Weights of a small transformer language model.
Size: width 320, 24.8M parameters.
Architecture: LayerNorm before each block, rotary positions, no biases in attention or MLP.
Training: a variant of SOAP for these matrices, 660M tokens, 2518 steps.
Each number is 128 + 24 x the weight over its row's rms, rounded and kept within 0 to 255. Layers, rows and columns count from 0. The size above them is the row's rms in percent of the matrix's.

# layer 7 MLP down (transposed), 1920x320, rms 0.0946, rows 136-178, columns 160-239
size [ 98 112  88  95 113  97 107  94 105  89  95  95 101 112 107 103  96 111 114  89 103 125 115 112 100  89  87  87  96  91  90 105  97  91  89  94  92  84  86  86  96  92 102]
[[136 100 136 145 130  69 143  86 110 129 161 141 139 121 115 158 116 123 117 173  93 116  86 123 121 148 177 138 129 124 112 193 127 104 163 106 164  85 131 132 103 105 100 134 118 127  68 139 118 130 152 136 149 114 109 139 156 153 154 126 115 117 178 122 102 174 132 108 131 118 125 108 118 166 145  93 127 154 156 128]
 [132 121 139  63 109 131  75 109 152 128 126 141 124 120  98 107 147 159  84 116 122 127 153 134 156 159 140 132 130 153 170 114 122  93  85 165 168  97 149 130 144 179 109 132 137 134 175  63 115 123 128 136 138 111 124 121 154 157  92 132 106  95 123 131 119 160  81 106 154 101 133 151 138 111 113 110  78 122  99 141]
 [148 127  81 137 144 124 140 165 137 120 195 141 169 131 165 151 106 120 103 115 109 151  99 111 117 149 136 100 167  94  89 140 156 111 141  80 175 118  88 103 125 129 146  77 139 118 133 149 133 112 122 119 154 123 114 116 153 147 139 123 116 156 111 159 123 148 121 116 106 126 149 185 142 151 142 162 134 150 131 142]
 [112 116  99 127  76 121 118 173 130 139 106 110 111 170 111 171 136  97 131  80 156 108 179  98 164 113  96 122 119 131 164 155 115 142 152 126 138 136 110 157 131 148 124 100 120  88 155 167 123 111 132 112 118 110 152 142 155 126 125 142 118 162 143 103 134 155 156 150 122 127 167 139 138 149 117 113 118 147 143 187]
 [102 131 120 130 158  76  89 137 117  94 144  60 137 134 104  94 152 134 133 141 117 123 130 101 104 105 102 131 138 121 164 134 133 147  92  99 180 146 160 138 100 120 132  91 130 120 137 127 146 135 114 118 134 115 131  94 109  97 142 122 161 105 158 157 126 119 116 129 112 121  84 106 123 104 144 162 163 114  95 129]
 [148 120 164  81 127 145  95 145 159 121 111 167 151 122 140 166 125  98 129 150 108 184 152 151 179 189  84 110 122 124 125 133  96 166 149  81 146 113 125 152 155 120  98 117 138 105  99 131 150 147 180 151 131  99 154  98 116 109 110 154 119 101 127 127 150 100 115  97 160 110 208 128 147 128 121 138 170 138 116  98]
 [124 151 125 130 109 150 144 118 123 158 132 107  79 132 125 144 132 139 155  88 149 171  74 108 111 157 119 141 135 142  99  87 121 154  84 150 168 121 136 141 155 116 110 112 160 112 142  84 105  82 144 165 102 163 141 123 139 123 128 101  96 103 128 113 124 132 114 143  93 147 139  69 147 150 111 150 145 137 127 134]
 [172 115 120 130 116 133  61 124 106 116  92 137 131 146 151 106 152 146 160 158 137 168 167 113 117 153 147 118 121 145 121 128 113 117  95 162 100 152 102 129 135 145  96 146 128 110 126 164 157 109  85 144 112 153 122 128 136 119 136 139 145 130 141 135 119 121 114 159 140  95 132 134 127 134 132  94 153  89 137 102]
 [150 116 146  77 152 160  94 122 133 144 115 152 144 105 120 111  98 120 173 166 110 174 127 173 120 141 124 117 134 105 102 122 160 129 107 116 141 148 168 149 141 143 132 139 124 126 102 132 137 180 153 117 140 120 140 185 123 145 139 124 164 170  87  87 136  91 100 163 116 133 149 116  90 103  85 145 129 123 138 118]
 [105 140 125 109 123 150 101  83 154 135 162 129 105 115 178 126 121 157 107 150 109 137  93  86 148 124 130 136 111 106 106 138 165 140 131 157 133  89 117 121 117 106 118 107  98 121 132 116 131 135 121 129 164 132 147 122 147 103 113 108 137 121 113 147 130 120 136 117  78 156 128 109  99 174 137 118 116 100 152 138]
 [ 98 158 172 123 116 137 158 132 151 137 115 124 134 122 107 140 161 142 123 125 107 101 144 108 133 145 107 153 135 147 174 117 134 140 103 176 163 124 137  81 116 145 143  98 175 103 115 115 116 180 105 100 126  95  88 141 124 176 118 110 138 138 158 110  85 119 133  93 163 154  99 152 101 113 113 175 155  89  96 117]
 [107 158 118  94 104 113 135  94 150 130 111 132  89 123 141 123 147 111 120 133 131 133  90 134  90 127 108 119 151 157 104 108 134 146 120 145 138  78 117 170  84 167 138 131 164 102 160 148  36 120 152 132 118 110 103 103 175 148 125 121 134 122 144  91  90 104 117 125  99 107 140 128 145 144 145 149 121 114 143 135]
 [127 125 177 130 126 135 131 135 138 144 117 143 143  96 136  78  78 128 129 147 158 177 104 110  96 159  84 148 154 140 119 134 110 106 119 152  96 174 209  70 122 169  95 143 200 133 160 118 130 106 135 139 124 136 117 161 128 102 177 192 152 129 165 131 120 143 148 167 102  93 158 132 116  93  92 154 138 130 123 117]
 [112 103 114 156 127 148 145 146  95  93 145 135 133  97 189 104 126 104 115 142 114 123 143  91 126 109 116 127 158 152 111 101 170 157 122 139 147 113 107 172 157 134 132 143 137 190 185 144 173 165 174  91 133 102 150 129  90 153 124 153 152 128 134 121 108  96 117 127 145 163 108 133 134 119 122 107 106 152 129 113]
 [112 155 169 157 147 163 108  96 139 108 141 107  98 161 133 144  88 105 105  79 172 167 156 170 135 139  85 104 103 149 131 118 125 110 122 135  96 146 129 127 138 133 120 157  95 119 123 148 162 136 159 109 120 116 148  97 159 119 162 132 135 148 154 147 162 132 120 120  75 134 139 134 154  98 124 139 152 149 129 131]
 [149 116 126 110 123 142  95 152 116 132 143 106 139 124 117  86 124 140 101 137 132  96 125 134 149 123  96 147 111 111 142 113 137  64  87 138 136 123 115 157 139 110 138 161 164 129 147 120 165 144 122 117 120 138 120 112 110 138 146 125 163 101  99 186 127 130 143 147 158 104 118 151 118 114 111  91 174 112 138 167]
 [121 137 144 146 133  91  70 172 125  84 149 160 164 109 114 103 158 108 138 112 106 101 169  85 130 126 155 145 174 148 155 151 111 140 106 170  98 122 134 101 140 119 105  88 116  98 137 124 140 141  99 133 142 129 112 133 148 138 137 112 143 142 161 116 130 166 119 153 114 127 135 100 113 112 150 113 142 114  90 109]
 [ 69 139 124 143 116 148 123 104  93 104 123 117 118 132  98 111 160 107 112 129 102 126 128 139 111  58 109 103 127  93 131 128 149 125  99 144 123 130 148 108 157 116 126 126 132 127 146 115 165 108 117 160 154 147 188 147 124 128 126 171  74 109 117 137 108 104 124  92 148  86 148  95 102  99  79 143 142 126 154 148]
 [106 131 126 114 110 102 117 128 134  76 151 111 135  84  76 142 108 157 169 119 147  65 130 129 173 145 155 161 157 102  99 162 103 120 137 125 114 105 125 140 106 100 123 151 153 120 136 185 118  87 145 128 120 152 131 150 144 105 187  70 135 122 134 129  96  86 106 141 122 120 152 139 100 152 125 124 130 121 159 166]
 [115 161 133 144 144 154 130 115 120 122 131 144 101  74 156 137 129 144  78 126 170 123 115 124 148 160 163 169  99 143 162 125 195 115 102 141 155 153 140 112 151 113 101 124  94 107  89 103 147 149 155 124 123  99  94 177 142 137 182  89 151 134 126 144 198 111  97 137 170 157 152 132 114 146  99 139 158  91 155 137]
 [ 80 148 103 127 136 103 135 136 118 160 131 154 140 113 137 171 111 139 138 183 139 101 158 104 152 102 141 101  99  97 113  94 102 163 113  81 143 127 167 149 174 143 159 161 126 142 150 129 123 123 151 155 151 118 129  92  96 147 111 176 156 134 108 125  73 124 114 135 107 147 116 136  96 152 146 103  98 121 101 129]
 [131 122  91  84  86 153 177 129 103 131 137 119 148 123 145 107 112 157 140 115 130 102  77 121 159  99 135 149 127 148 152  96 127 142  96 126 146  68 116 150 136  99 125 127 125 136 131  80 134 152 132 136 150 145 127  98 130 120 109 151 136 151 104 112 142 160  99 139 116 128 162 140 106 140 135 136 112  57 132 153]
 [157 144  97 127 150 132 129 112 156 123 121 102 129  86 106 132  74 167  97 134 118 107 120 125 108 121 136 131 184 119 111  74 161 145 131 147 145 175 121 120 125 122 153 152 146  96 105 160 130 141 145 127 130 117 134 130 100 157 127 167 141 123 131 138 154 130  90  95 116 135 122 143  94 112 196 186 103 134 133 150]
 [154 169  79 120 146 136 163 118  76 144 130 120 107 115  93 126  94 118 131 130 142 144 141 176 101 131  99 118 157 132 138 111 117 126  75 104  98 118 106 108 147  81 129 119 177  98 103 146 135 147  97 113 108 106 130 127 116 190 109 172 110 105 147 139 115 146 115 101 124 157 178 106 151 136 140 151  76 149 143 189]
 [106 157 146 146 124 117  98 102 107 130 112 114 130 124 148 129  88 136 102  84 105 129 135 100 130 152 134 124 171 128 100 136 123 109 123 140 123 134 104 108 153 133 120 142 123 117 126 135 163 162 123 112 120 163 136 121  97 126 148 144 157 106 128  88 115 125 171  96 138 164 116 184 164 101 103 129 125 113 101 137]
 [116 115 175 103 159 114  99 108 190 112 117  98 118 141 145  96 127  81 126 146 118 141 116 157 117 170 122 166 148 158 135 110 125 101 123 117 138 176 109  99  79 159 132 145 133 145 126 183 148 112 102 159 132 131 104 101 151 199 138 169 121 136 159 128 135 145 131 144 121 148 123 163 109 145 123 127 112 136 115 119]
 [128  98 157 147 140 146 142 110 145 149 121 120 112 145 148 112 137 160 101 128 133 126 165 157  86 142 130 164 120 132 173 170 137 113 114 104 109 104 133 118 108 148  95 142 100 106 123 118 150 123 140  94  93 164 130 108 132 146 122  95 118  90 136  89 116 132 116 137 104 114 124 133 108 132 123 160  90 114 103 134]
 [167 142 151 137 123 155 149 114 103 125  70  95 122 129 153 110 102 162 122 152 132 137 127 142 120 139 104 157 138 117 124 128  81 150 190 149 127  83 104 103 105 105 120 121  92 163 127 136 136 115 135 144 119 139  90 130 170  90 131 137 122 125 151 145 142 139 115  87  86  92 125 118 152  95  78 133 144 132  91 146]
 [ 89 123 124 110 116 125 152 126 100 110 126 177 163 137 147 139 128 171  95 134 137 135  96 113 119 138 161 124 118 114  89  85 140 126 134 183 116 114 108 139 123 136 117 127 130 148  99 131 128 110 165 123 111 111 112 104 155 138 152 141 141 122 120 125 120 147 146  99 178 176 126  98  71  97 126  85 111 160 127 141]
 [ 92 114 121 147 135 178 161 138 154 113 146 172 140 128 110 131 121 145  48  63 132 163 159 124 154 118 130 131 140 117 105  93 153 148 112 139 111  95  89 141 122  93 116 105 113 162 113 104 166 117 106 133 172 108 122  93 166 124 163 113 110 132 144  98 118 150 129 143 136 150 119 129 164  75 113 145  93 134 137  95]
 [113 114 160 130 172 121 138 128 109 127 138 128 143  79 102 172 117 138 145 158 112 152 112 114 127 105 120 119 132  98 106  67 132 124 138 132 130 166 109 113 148 133 146 109  80 114 113 153 125 142 153 130 171  93 117 126 110 136 170 176 106 132 109  98 120 133 102 136 124 152 123 145 109 115 137 123 148 165  95 130]
 [ 84 134 144 111 148 146 168 153 125 137 112 103 199 103 120 128 106 120  74 153 134 152 118 155 134 143 120 114 155 144 155 120 102 112 128 123 120 145 133 165 158 129 120 135 108 169 127 120 124 101  91 101 104 155 139 147 125 152 120 148 163  73 158 130 158 134  93 109 102  86 151 134 133 169 155 135 116 107 138 144]
 [ 60 139 155 165 117 100 137 120  96 124  77 170 119  97  97 141  88 125  83 107  99 131 118 123 175 105 124 131 111 171 114 131 130  95 140 107 154 125 124 120 156 102 112 145 183  97 106 136 105 125 137 113 129  61  95 145 131 125 124 122 108 109 154 117 113 138 106 119 151 140 156  68 155 134 128 116 145 123 168 105]
 [ 95 157 141 111 143 109 133 109 156  92 112 143 160 142 120  93 127  96 128 148 117 111 177 128 161  90 180  95 100 120  85  91 130 140 144  88 130  87 116 135 115  91 101 110 146 136 113 106  94 117 155 120 130 103 120 147 131 149 126 111 135 146 153 111 139 161 165 123 140 141 104 136  98 145 162 177 126 113 153 108]
 [187 117 122 136 126 111 145 150 145 154 176 152 136 136 121 118 126 104 125 101 109 137 134 104 133 109 168 149 110  93 150 124 125  91 133 155 145 108 147 134  99 124 128 167 113 101 123 137 138 144 141 117 168 128 106 154 133 135 146  97 153 158 152  82 107  80 111 137 110 146 116 184 133 150 121 155 135 172 108 145]
 [139 119 142 162 112 139  80 164 138 141 143  72 121 126 106 204 172 124 153 114 109 112 148 104 138 103 117  77 157 124 101 145 104 129 136 160 126  97 150 133 110  97 114 113 151 138 134 123  98 169 155  96 184  81 109  97 104  91 111 150 142 101 137 135 134 142 122  58  99 165 101 129 169 112 153 126 135 157 101 126]
 [131 104 122 115  84  96 136 101 146 140 182 111 119 111 143 130 159 116 133 121 116 115 127 114  77 162 141 171 151 110 104 106 111 120  82 100 112  90 115 109 142 154 163 136 144 132  77 155 112 128 104 123 111 131 118 180  71 171 125 117  79 121 125 141 117 112 114 130 154 162 151 137 127 113 148 131 110 132 105  82]
 [119 145 146 104 123 107 126 138 131 123 104 114  68 141 121  60 148 176 127 133 104 124 173 139 134 179  95 153  74  90 132 157 116 137 108 113 140 124 130 105  64 142 120 167 116 135 106 117 139 118 133 126 135 105 147 141 114 142 113 131 109 131 143 134 131 106 119  84 145 114 108 151 112 139 152 174 135 136  90 102]
 [159 132 114  96 114 153 126 107 147 118 138 119 120 126  94 164 128 151 151 157 108 132 166  96 115 138 150  75 147 128 102 138 150 105 136 123 134 106 153 137 116 113 114 185 147  85 140 130 150 125 136  97 114 114 111 107 149 129 116 149 126 149 118 113 129 118 137  95 173 145 138 137 122 152 134 149 113  64 135 105]
 [ 69 159  89 112 111 152 172 106 131 166  98 131 138 122 111  82 117 164 140 107 129 115 129 163 105 116 171 125 141 113 145 128 103 122 124 129  87  69 143  79  93 126  85 113 133 138 104 138 122 105 120 133 115 103 136  77 166 133 129 109 127 116 116 126  88 121 113 125 103 128 122 127  97  85 118 127 184 115 122 110]
 [113  85 121 105 161 114 140 109 149 147 146 159  83  72 148 128 102 100 150 159 147 149  92 105 145  94 164 135 151 146 148 150  96 153 116 148 133 130 115  97 140 132 146 124 139 133 150 106 108 175 149 126 106 128 114 119 131 131 138 159 134 165 105 106 121 133 161 128  86 125 130 150 153 129 116 108 144 163 155 104]
 [113 152 120 106 122 152 124  98 104 142 134 134 101 117 126 153 127 109  60 143 122 128 127 134  94 163 110  99 155 116 111 123 158 137 159 156 116  89 131 112 137  99 143  78 154 106  96 118 126  92 118 169  91 121 107 104 127 122 152 115 168 158 156 109 135 124 147  94 137 166 142 135 113 151 157 113 119 120 111 124]
 [ 85 130 158 117  88 150  97 142 138 184 121  93 107 127 117 136 138  86 117 135 146 150 118  79 135 139 133 132 111  95  89 110 163 151  91  69 120 134 114  98 106 143 142 129 134 153  93 136 139 153 112 111 165  82  91 121 139 117 135 103 125 137 108  95 156  96 106 153 105 124 163 109 147 111 110 157 120 117 115 128]]
# layer 7 MLP up, 1920x320, rms 0.141, rows 137-178, columns 160-239
size [ 99  98  98 111  97 106  99 104  95  87  89 102 108 100 106 106 104 107 103 105 107 102 106 102  97  81  91  99  97  85 110 100 100  87 100  97  72  84  99 100 105  94]
[[177 130 138 140 100 156 107 148 113 146 101 123 106 137 136 118  82 141  94 138  89  95 121 183 100 103 131 135  83 141  86 132 118 121  95 121 151 126 142 110 100  87 121 177 170 134 168 113 113 115 117 101 107 133 105 144 124 115  94 146 120 162 128 163 100 133  99 162 175 128 112 139 137 126 133 118 106 151 118 144]
 [141  96 121 133 148 135 148 145 111 124  69 154 117 107 108 168 165 167 160 119 129 113 110 137 153 158 135 128 102 141 129 138 100 119 137 119 118 162 181 149 176 126 107 135 123 141 105  99 132  66 177 164 107 128 149 109 149 137 143 125 129 108 118 158 162  91 107 124 139 139 131  86 110  91 123 124 134 142 126 102]
 [191  93 122 107 131 134 115 154 127 121 121 107 169 129 156 136  98 130 122 101  96 123 181  86 125 152  54 136  93 169 129 133 131 125 141 121 109 132 119 119 124 155 131 135 134 152 133 137 111 133 143 136  91 154  75  97 124 114 148 128 114 166  95 147 163 127 201 113 127  90 135 174 110 169 112 137 149 122 149 162]
 [ 90 131 110 119 165 124 117 156 109 122 120  86 128 127 131 130 103  99 133 119 125 130 118 129 135 139 155 150 102 122 134  96 122 116 157 102 155  97 128 157 125 145 145 138 105 131 132 163 138 130 142 118  70 120 174 110 138  95 145 128 142 185 152 161 119 104 120 144 104 132 100  73 137 103 114 145 154 140 139 120]
 [128 140 126 156 124 121 152 108 156 160 104 130 112 149 167 107 106 135  99 125 115 117 141 111 109 126 175 154  89 107 181 112 128 104 111 125 130 170 141 122 105 139 114 147 115 143 158 111 107 131 135 139 121 124 139 132 156 136 120 101 116 167 145 122 108 167 120 143 129 166 106 125 118 121 123 155 123 110 163 136]
 [ 85 124  97 137  95 155 155 152 170 120 152 101 114 157 160  97 120 131 110  44 151  98 117  75 110 147 118 148 100  93  94 125 127 110 139 118 156 134 138 123 152 158 176 128 118 104 138 141 103 113 180 126 144 143 123 137  86 117 121 150 149 109  88 119 110 123 127 124 147 127 137 146 112 120 136 103 103 158  93 114]
 [130  96 120 143 140 111 138 148 119 170 122 122 121 153 140 134  97 109  91 117 146 123 107 144  80 121 178 151  84 109 124  87 107 105 149 178 100  81 133 130 124 110 155 143 132 112 139 133 127 168 146 145 123 142 134 131 131 127 191 141 114 104 138 140 138 172 144 138  75 127 157 183 106 141 113 110 132 124 117 118]
 [152 114 148 111 161 124 108  94 143 112 170 152 149  93 107 150 145 145 160 159 146 107 120 185 157 106 103 145 134 133 149 137 147 113 105  82  88 143 139 124 119 134 165 136 114 102 128 100 133  95 130 120 146 120  97 152  96 133 147 139 158 146  95 122 140 112 166 116 122 138 139 113 110 152 143  99 164 103 151 108]
 [ 81 160 101 133 145 109 110 140 152 126  92 139 105  93 115 157 109 101 121 115 118 137 151 104 137 117 167 135 121 166 145  99  92 122 107 109 121 150 152 119 155 155 126 111 150  78 130 117 111 134 154 140 101 132  85 114 130 132 107 152 129 129 142 124 174  97 124 131 133 124 127 145 145 138 101 149 152 149  84 102]
 [104 116 100  89 165 151  92 128 113  93 102 115  90 150 133 127 125 165 124 117 118 118 108 128 127 121 172 110 105 164 144 124 128 131 125  64 104 114 123 172 124 148 118 107 127 156 118 138 133  96  90 192 151 165 143 140 106  82 122 130 142 103 102 134 132 108 126 140 109 114 171 130 160 165 135 132 144 174 127 128]
 [ 92 116 156 136 100 135 121 145 109 138 135 116 150 128 155 125 154 140 121 100 112  96 126 160 165 155  74 149 108 137 121 149 113 141 131  89  96 152 143 142 125 152  96  98 123 149 119 133 163 126 147 180 123 124 143 176 114 118  89 126 140 115 136 140 115 181 118 126 110 145 161 118 115  57 129  98 143 146 106  85]
 [103 143 144 123 152 134  94 176  88 160 156  73 145 180  89 153 132 128 100 129 138 138 123 106 124 191 140 142 145  99  91 123  98 104 127 127 128 130 158 141 133 171 117 130 143 124 133 132 147 138 130 103 153 125 148  95 133  94  90 170 110 123 106 136  94 137 139 161 140 109 122 126 144  92 105 110 127 177 159 152]
 [115 151 126 166 183 157 128 119 139 133 115 120 142 153 131  97 150 133 130 170 134 111 111 148 133 102 107 156 123 126 137 151 165 157  78 135 130 133 125 127 155 137 129 136 124 138  96 135 154 129 104 164 108 132  79 111 123  97 124 137  96 155 151 142 149 139 143 126 131 145 148  98 134 108 162 136 133 145 120  96]
 [ 92 119 160 136 144 157 132 157 128 115  96  62 111 160 136  94 123 153  65 139 111 121 147 154 128 156  86 119 112 109 114 136 162 139 109 128 133 104 123 110 123 142  89 194 102 119 128 110 174 141 104 136 126 121 156 132 109 115 133  91 149  96 150 149 132  97  80 135 101 133 108  99 108 127 137 168 137 124 129 107]
 [137 164  93 107 127 118 136 103 102 112 128 159  84 141 129 170 152 135 116 185  99 130 127 147 104 119 111  94 144 153 130 135 149 134 115  85 134 123 120 167  93 168 140 126 105 167 142  75 136 129  83 106 117 160 161 129 111 150 131 156 127 149  99 161 123 113 157 102 134  97 116 101 159 119 149 134 143 155 123 160]
 [121 158 101 127 120 137 125 142 140 148 178 166 132 147 108 125 151 167 100 145 109  97 128 123 128  84 141 121 127 132 160 154 122 124  82 118 142 132 158  96 147 125 136 143 110 153 131 132  98 124  91 176 140 102 104 126  83 123  81 151 174 111 128  83  94 102 109 174 141  65 136  91 137 132 132  89 146 137 144 146]
 [155 128  92  87 128  74 131 137  70 130 109 156 157 124 119 138 137 105 134 116 125 109 122 137 139 130 196 128 132 131  90 107 138  96 137 119 138 148  86 141 136 131 110 121 115 133  87 100 123 177 129 131 158 132 165 119 161 142 115 112 111  64 114  96 125  94 139 131 126 146 107  60 149 109 181 121 125 118 104 141]
 [117 113  98 135 143 128 179 133 145 105 155 150  79 146  99 135 148 152 104 152  67 115 127 144 111 113 106 126 143 102  85 128 150 104 124 113 147 103 176 140 128  99 137 164 133 155 126 140 124 141 117 151 113 115 131 174 113 122  96 171 146 135 135 118 116  93  99 129 129 138 150 148 149 114 120 121 108 165 131 154]
 [117 110  92 106 101 140 128 144 113 155 121 101 112 147  95 195 125 110 118 137 109 118 143 107 107 146 130 121 118 131 131  97 147 155 109 169 122 149 102 140 117 140 148 160 155 149 137 156 144 122 130 142 115 133 183 119 163 104 108 123  98 113 115 107 153 176 107  96 150 157  92 115 117 147 151  96 106 146 137 127]
 [125 143 127 154 118 137 140 190  76 134 143 114 136  87 134 143  89 130 118 179 164 137 111 119 149 167 106 150  92 105 111 135 147 128 112  77  94  93  93 118 156 116 126  99 121 136 115 133 112 188 119 138  80 119 124 119 117 129 155  96  83 110 129 111 109 160 124 130 119 109 119 134 112 128 177 121  74  89 127 167]
 [128 116 124 112 104 125  92  85 116 158 139 142 132 122 100 103 150 106 171  72 175 104 153 140 153 190  90 137 124 116  89 119 146 167 125 143 139  98 120 128 139 124 139 151 103 112 171 119 145 130 106 102 129 130 127 124 112 116 156 142  81 202 110 135  98 122 107 111 130  88 135 149 128 131 110  96 143 125 147 118]
 [137  70 144  94 156 156 136 113 131 110 126 120 115 118 152  94  78 110 119  89 102 105 159 138 128 146 127 144 136 110 129 130 121 156 156 100 132  98 127 112 153 111 133 121 121 125 115 132 125 111 119 145 128 150 171 130 153 169 153 183 148 140 192 150 103 136 154 168 164 151 140 136 116 142 168 149 133 125 139 128]
 [125 126 114 102 149 116  84 123 136 134 157 181 105 104 148 124 144 151 101 124 140 147  81 149 113 126 160 131 123 133 116 127 154 113 106 151 105 111 147  49 120 171 164 133 156 136 124 156 134 138 113  86 149 179 160 119 103 146 168 139 113 124 176 126 125 146 112  89 103 175 125 116 153 110 117 112 140 144 100  96]
 [157  76 115 108 140 108 127 130 124 151 142 144 121 134 143 130  98 119 168 175 123 105 144 142 100 101 187 138 105 133  91 139 114 124 163 142 149 151 115 130 112 146 151  96 139 151 133 139 144 124 115 119 112 122 111  95 148 108 153 164 141 162 125 123 137 137 138 100 130 113 104 108 156 143 140 172 100 122  86 126]
 [110 161 147 155 157 147  91 134 111 136 114 134 126 152 146  90 126 169 152 127 137 147 108 165 100 161 141 104 135 144 122 106  85  88  87 118 125 111 138 104 121 159 129 115 123 126 146  88 154 140 130 138  93 133 120 175 142 111 117 113 116 142 169 129 124 115 126 122 124 129 127 128  75 129  91 119 134 127 115 121]
 [159 107 172  98 131 104  62 175 154 147 128 156 161  85  83 155 163 101 120 128 119  78  53 136 117 158 140 116 117 124 116 112 111 147 109 108 157 115 149 150 147 103 126 116 132 167  97 146 146 130 111 128 116 136 118 116 134 143 141 136 104 136 129 126 145 137 143 143 126 170 129 139 142  87 106 133 133 139 123 111]
 [135 121 113 101  99 125 105 113 121  83 124 134 134 133 132 173 121 110 130 130 159 101 111 119 130 132 176 142  64 148  90 172 136 163  97 114 134 152 141 117 146 174 123  97 137 126  89 125 147  93 132 140 131  97 132 131  80 119 111 101 132 111 126 157 118 128 139 143 140 148 137 155 169 105 128 106 111 149 180 106]
 [131 120 147 139 128 145  79 160 166 140 156 139  99  82 100 129  93  94 106  68  96 115 110 104 120 162 163 125  97  87  95 110 134 127 159 147 111  65 113 153 120 100  79 151 143 155  91 107 145 131 104 164 150 130 113 151 121  98 112 148 138 104 113 101 151 142 114 125 134 150 147 140 169 122 123 125 156 118 132 118]
 [165 141 154 146 131 137 150 151  99 152 146 162 131  95 112 103 164  95 136 149 101 134 174 126 105  94 103 128 150 114 130 125 106 120 102 161 104 167 122 100 113 129 145 148 105 109 175 158 182 142  92 165 138 128 120 111 161 101  86 120 122 136 151 101 144 110 140 127 135 127 118 133 103 106 163 140 128  90 133 120]
 [141 187 106  88 138 150  96 154 154 106  82  77  88 181 150 113  90 163 101  85 164  99 152 155 106 148 132 126 123 173 111 161 160 107 117 120 154  94 129 151 105 168 132 178 177 171 167 141 110 153 100 121 128 119 135 126 100 131  94  99 168  69 146 114 127  90 143 125  92 113 135 121 129 124 127 116 126 100 162 136]
 [174  98 113  70 109  94 119 135 137 166 150 123 111 111 130 119 132 132 121 138  88 135 143 148 190 117 119 119 134 156  92 132 136 121 148 189  96  99 142 127 108 155 144  82 147 157 102 134 115 130  94 151 141 102  83 116 118 121 131 145 117 131 150 101 114 131 120 134 122 119 133 111 125 144 149 130 108 120 118 145]
 [142 119 110 159  84 140 125 135  97 152  97 111 130  74 119  99  79 134 140 146 138 145 121 134 168 141 153 161 128 111 150 169 135 124 106  99 179 124 120 172 133 130 127 127 141 147 154 132 113 126  79 134 132 141  96 136 140  73  85 157 118 181 147 147 153 110 118  96 163 142 146  76  78 150 133 133 126 158 132 141]
 [147 163 103 128 109 130 110 158 127 143 166 149 113 101 120 111  99 114 140 129 114 154 128 152 122  85 136 106  97 133 149 105  81 118 141 129 157 143 120 124 114 136 156 139 132 111  79 100 130 150 162 125  97 107 174 128 139 106 152 135 134 104 156 161 143 143 164 123 128 144 149 113 125  97 103 139 137 191 167 161]
 [122 184 138 140 113 120 146  91 131 121 112 111 124 115 123 122  95 140 184 113 118 109 171 162 120 118 136  99 152 147 179 148 155 122 101  60 128 118  82 122 127 106 121 142 119 139 123 130 154  82 150 114 142 124  86 102 113 164  87 142  91 142 156 114 157 156 158 120 127 136 139  91  97 104 166 144 113 117  90  75]
 [108 104 135 150 124 120 147 120 170 105 123 122 139 112 164  96 169 106 156 108  83  95  98 119 143 161 121 125 103  94 142  75 135 129 144 101 103 126 153 145 164 110  94 160  97 132  83 136  95 124 149 153 134 154 124 132 137 123 110 121  89 127 121 124  82 117 122 151 140 130 132 149 170 184 151 114 105 104 126  81]
 [163 115 166 119 129 134 140 135 150  83  95  83 146 142 114 153 100 137 130 159 136 136 132 120 135 143 118 133 116 156  95  71 154 106 102 155 118 114 146 161 116  98 127 116 148 139 143 146 130  98 133 115 119 130 125 149  63 124 104 150 101  92 118 131 117 143  80 159 165 104 179 105 100  93 117  79 138 145 121 122]
 [125 146 113 112 129 122  89 132 169 137 119 141 160 109 127 115 119 106 132 135 150 101 100 113 187  91 172 115 152 150 130 139 118 115  89 117 111 173 161 103 192 144 139 125 138 133 168 143 121 123 100 150 118 141 124 130 129 136 170  84  96 155 156  97 140 173 125 188 129 137 140 115 125 133 140 131  89 143 144 117]
 [142 127 122 147 149 118 165 134 152 111  99  60 142 151 100 144 104 134  75 152 104 128 157 148 121 127 125 120  99 163 125  46 106 125 136 148 147 167 143 125 134  63 109 124 133 121 110 102 129 138 106 123 139 160 129 147 151 118 168 161 132 113 167  87  97 130 153 156 123 150 128 149 145 130 179 107 132 136  97 116]
 [134 116 126 120 101 141 124 166 109 115 130 181 154  89 145  78  68 139 132 128 120 126 157  94 111 109 105 106 109 165  80 138 148  98 105 115 114 148  81 109 104 102 135 137 117 155 142 123 145 128 146 122 115 155 138  65 136 132  98 153 107  95 141 156 133  59 148 173 115 104 197 145 114  93 153 121 126 103 143 129]
 [125 131 121 136 117 142 150 143 144 108 162 121 112 117 188 107 104 100 133 151 205 122 104 118 133 128 133 146  99 136 101 166 148 128 117 159 103 119 120 115 164 154 124 202 131 106 118  94  90 159 158 106 119 127 104 140 125 106 149 113  93 140 129 170 118 174 128 112 140 156 140 133 150 153 124 150 134 135 123 138]
 [143 148 116 176 118 140 160 104 155 106 133 116 132 128 107 129  91  94 147 151 106 127 157  88 143 153 119 167 100 144 125  94 136 139 162 131 142 141 122 130  89 107 105 106 111 135 106 120 119 118 126 147 108 152 136 142 136 125 128 131 123 139 171 116 139 118 126 109 140  90  99 111 107  86 149  98 146 126 155 102]
 [138 119 129 196 155 103 117 108 123 110 109 121  90 155 110 141 124 107  95 125  84 102  86 177 146 112  98 101  91  70 108  95  82 156 103  96  96 140 133 140 151 145 164  72 113 179 163 108 137 134 143 156 135 126 145 107 114 127 126 127 109 112 103 124 141 110  97 192 139 120 133 116 127  88 122 143 158 184 127 145]]